Part of a small language model's weights: learned and rotary positions.
Each number is 500 + 40 x the weight over its row's rms, rounded and kept within 0 to 999. Layers, rows and columns count from 0. Numbers have three digits each. The size before them is the row's rms in percent of the matrix's.

# layer 7 MLP gate, 1024x256, rms 0.114, rows 356-363, columns 0-127
109:518491422493527517474576436540447459441542554544488500496474486471455508544534539504525497526491482479558503498460465524476460405520457493451475552537502566525502487433465475520516427546503491542537538459513516503397475482554481546517535525537514489483471486510493487563496524518494519488506428522481451516546460504546519467509452522523469459500550544489568500515517386466467515506555
098:450539575537525564523503499491467542476534467490483497435462586497449391468471523510468512419512489468495540417452506524492513498480503490535512513591484478541411477525626489494511505520505533488491471446481488590399503475467567545579440502545504443428566443480540505542573477457525527516587528453489533446547567438502523511467519534544497503479479483475559485491448473459447496506507
100:465552518515471563483485516533478504437522453497536417504546487435513523559468487561510505543459520465506542470512463494508553473501496575538506562538542477495546480498529503490521505440511485506498500496496477445430513518515514541520506413521486518456475505462453522495568512430504420522581481547504453481501570567484520531585513536496530495555447509449516475527455490521499436454552
100:457424504514438490473476499474458524492450495479524534547448486582470457505495508583417421521478524534527522510481424510466489464559588489423526511482555485538513521548586546482419516490517487524539497447493507449554442545526494469529541468433518514448499484507532565510521520498496452512542501496463526476454544480519539533537462562461485478477460490536510468459478463471505490477541
105:537503507503497504514433465506560525532481595547490593525480556499499535567499463504456443552503575495495525526553487505499463452455487416455475499462537523503536516504499520525504499539536562441586506444473494453567578508480552517504533520494538554520457466551496470451528546568523507464442433557530541475468545534464450537558507452529439504534504479534494496486496469560472555538531
101:484467523490530490474559554469508547583501509438498473529497503533478562535596510494431574472495479514487469519534485538439451495498544508437544526449591570442470535460464550548594491437504431519506524510548468441531523454504495457475533527495552529509477549479542453460448620476519534458498522579454494508536525557492437508434526537519492535505537519497540494469554500560516510526492
104:464525467561542602463525537548528510541499566567514474550480463469503479476469490557476548438502510497552507450528485565538457456486465501491538500553444577522561503501520485483487467527517490523520547520471451529527546394542529363483470563466494511456531512573525497495535489502477511494500490492423512372472499562494493516438442472553520495532422564505473462493470480471510454564537
106:502564488498523501468469506517439528467462544512595475467453600548448486504460508523592523448436519555572538511470544497575433495532499488426470491476541501510484485486587533553585495478508480517473553513541532519397491483457543473520512432569507518442526511465486491464545495475460471560526517483509413474473481476501446516496511495527496607494435559528537464462473472418495453492568
# layer 7 MLP up, 1024x256, rms 0.117, rows 356-362, columns 0-127
104:499491527584523465515482493517474549517478505459511440473475502409451553491561513474508535487422522500548464419511583461491449520550511531501454484488524465491513497422485511458520518457511505510464509475512530474459542519523495491518502501474478373587451526533536430505492529467496474505478489473479464561510470575474511517487474463523390504539504523554516518535556471486537512527529
095:575541534505495474498469568491570474441574507511366540495527495501502521534490503501497563613536438553479549513460456504517548472463435490494563470536513553462533558499529551432442546429570479503453533453548483515493469548565501508457496457505559503464521498468517445379462467431534461507498544546470546513522524520455523491457470484470517533478579516560457513500610475516522520462485
097:585567462495548503456516489536518484415454505441470486503445535426513454510451479519481509526449487502522537483505435447486496483467564497508491442490557486489511480476531473519543484502475454399455473534527533503482436518553579572515524485525447462470481511462468507539494512496566450504547514429531521488541504544465506484521428448491495506484495518499458570476518491568560415503517
101:481489524456472531531552507462514488580478512475479512478530495459493525520582472402583463531479499532555517518595475554440461405530445552490512556479473528555490490529546556480504532504503507433473505507515458517477482464533536551403487464531456440483531500528548547517566527558600524497440517560487470442497491481557502491464498529467460449552509438562463482551474462482461521514466
099:528513472529421518441477460499467509489503402557502455525545547469486483535532492501513473551451451527549496400490487450543515573587501584515594462450486553489532522487517445574499547479556573513493463501505485585436545519511515463514542546500488515500559506531418558519510512465466476552510510509491529501511493571613505506494494508526493493501469462526476449419476499498453521551510
097:439435469524446463495516579564451466525541494496420578503442475560472486497550515536577490537431489562456485492541491546511493574471500423522499536482502527488396491578565464466497477571530553514431614496485528573518499479475509482536539477442505508468432552482504548449432421572491538475585479479506539522533451495478465500419458486476501466539444484501465464551507483553484473532514
108:515554628552486483429540466517420463480522443390506470489467449540508441549530504548492495555415531439472524426483538464424458517540435498520476483526528535503498505526472462504460505523493567485466505477489400477536476570474528560555538527445519535538475505452463534428542457532525541545496461545529535537524591469454466420424497517479471505486488488530526472554474496498411482519470
# layer 7 MLP down (transposed), 1024x256, rms 0.116, rows 356-362, columns 0-127
104:535517479460542581569450520516508546497524505551464500442472451546579539536432506475500529457528550438413485511485481470503492488507600546499599567473523491547531486508484486494513530438438539522505466461475504546487544498496527501507496504579457486454511494468416464490477532526486546504592550538500551481451436511538454561497445459446601435448549501523530541530509556425543464516402
096:484471471456562429470523478509571495446490504505558480456537436521522507527497465497521535531481564516536501493525556529516472537491488499480502473478465552568536470434437470527484527529492451541552517531475495549470577588522515476517529502475531571519482540553508528503496441536513449532526544513553547502554490487465484455538464480557523507505471541497475492508544488474454486525540
099:491454530443494486524494452525476546513452452523482485539423517574445528441559486495452500595460507467453476528470454467485521534461524434477485418503467472636512478454470531456494450475487447468464509509489427514488519456525508483483437463522553496538480534489484481498524457525510511459542421540469512433483490456502437459491518481482479472451455459462579485508377556495497478460425
100:499525486516486435471523513536525474480574558540467531424519566481493498464458528460467445530438511546448480448513550516536557546410525510478405480517531491520434481477503495506502481559559452510483470457476469472533446473504445496514456532503528508500409480490443506535519470515518437459471517488443453458520580493572495470540558456496546472393506485565523580533487527466500487557489
098:528475466551484520486526473555499489572549528521540508499440474493531486401497484495528453542456468507479509467498485595505520503463470510515542543553475510490453531486473512551503488507542417552522586448506492573537543444503494457518398513549524581471458442526485559469525447557486455489589520637500525514485521581529516478490464555480506421553500448414526449477498512480488509516519
098:509573530524517497517438439552455510496470525552514515560561517497460505537510471507530557568484470561509567420512453514501526537495474478472532426497601633476533549527445418494525517514507541506524505493471527468429457563462549482540497516560461436457493396457474468532562498531436496507478455464503441544434461452432507509465422543458493537503523473554559539492541478470444475444440
107:516531513476510489460532449466496485498505476494489512495475437487428530490517517521559472485488520508512555579410457423526506520551482504487548460573473467538572510438490482586493547504540585464477483507506466470465516582449535556473523485528473543482437455501544438591502476488540472463498415469500467565463460452499455473530545456474500458492531489530526551517671500494538490534426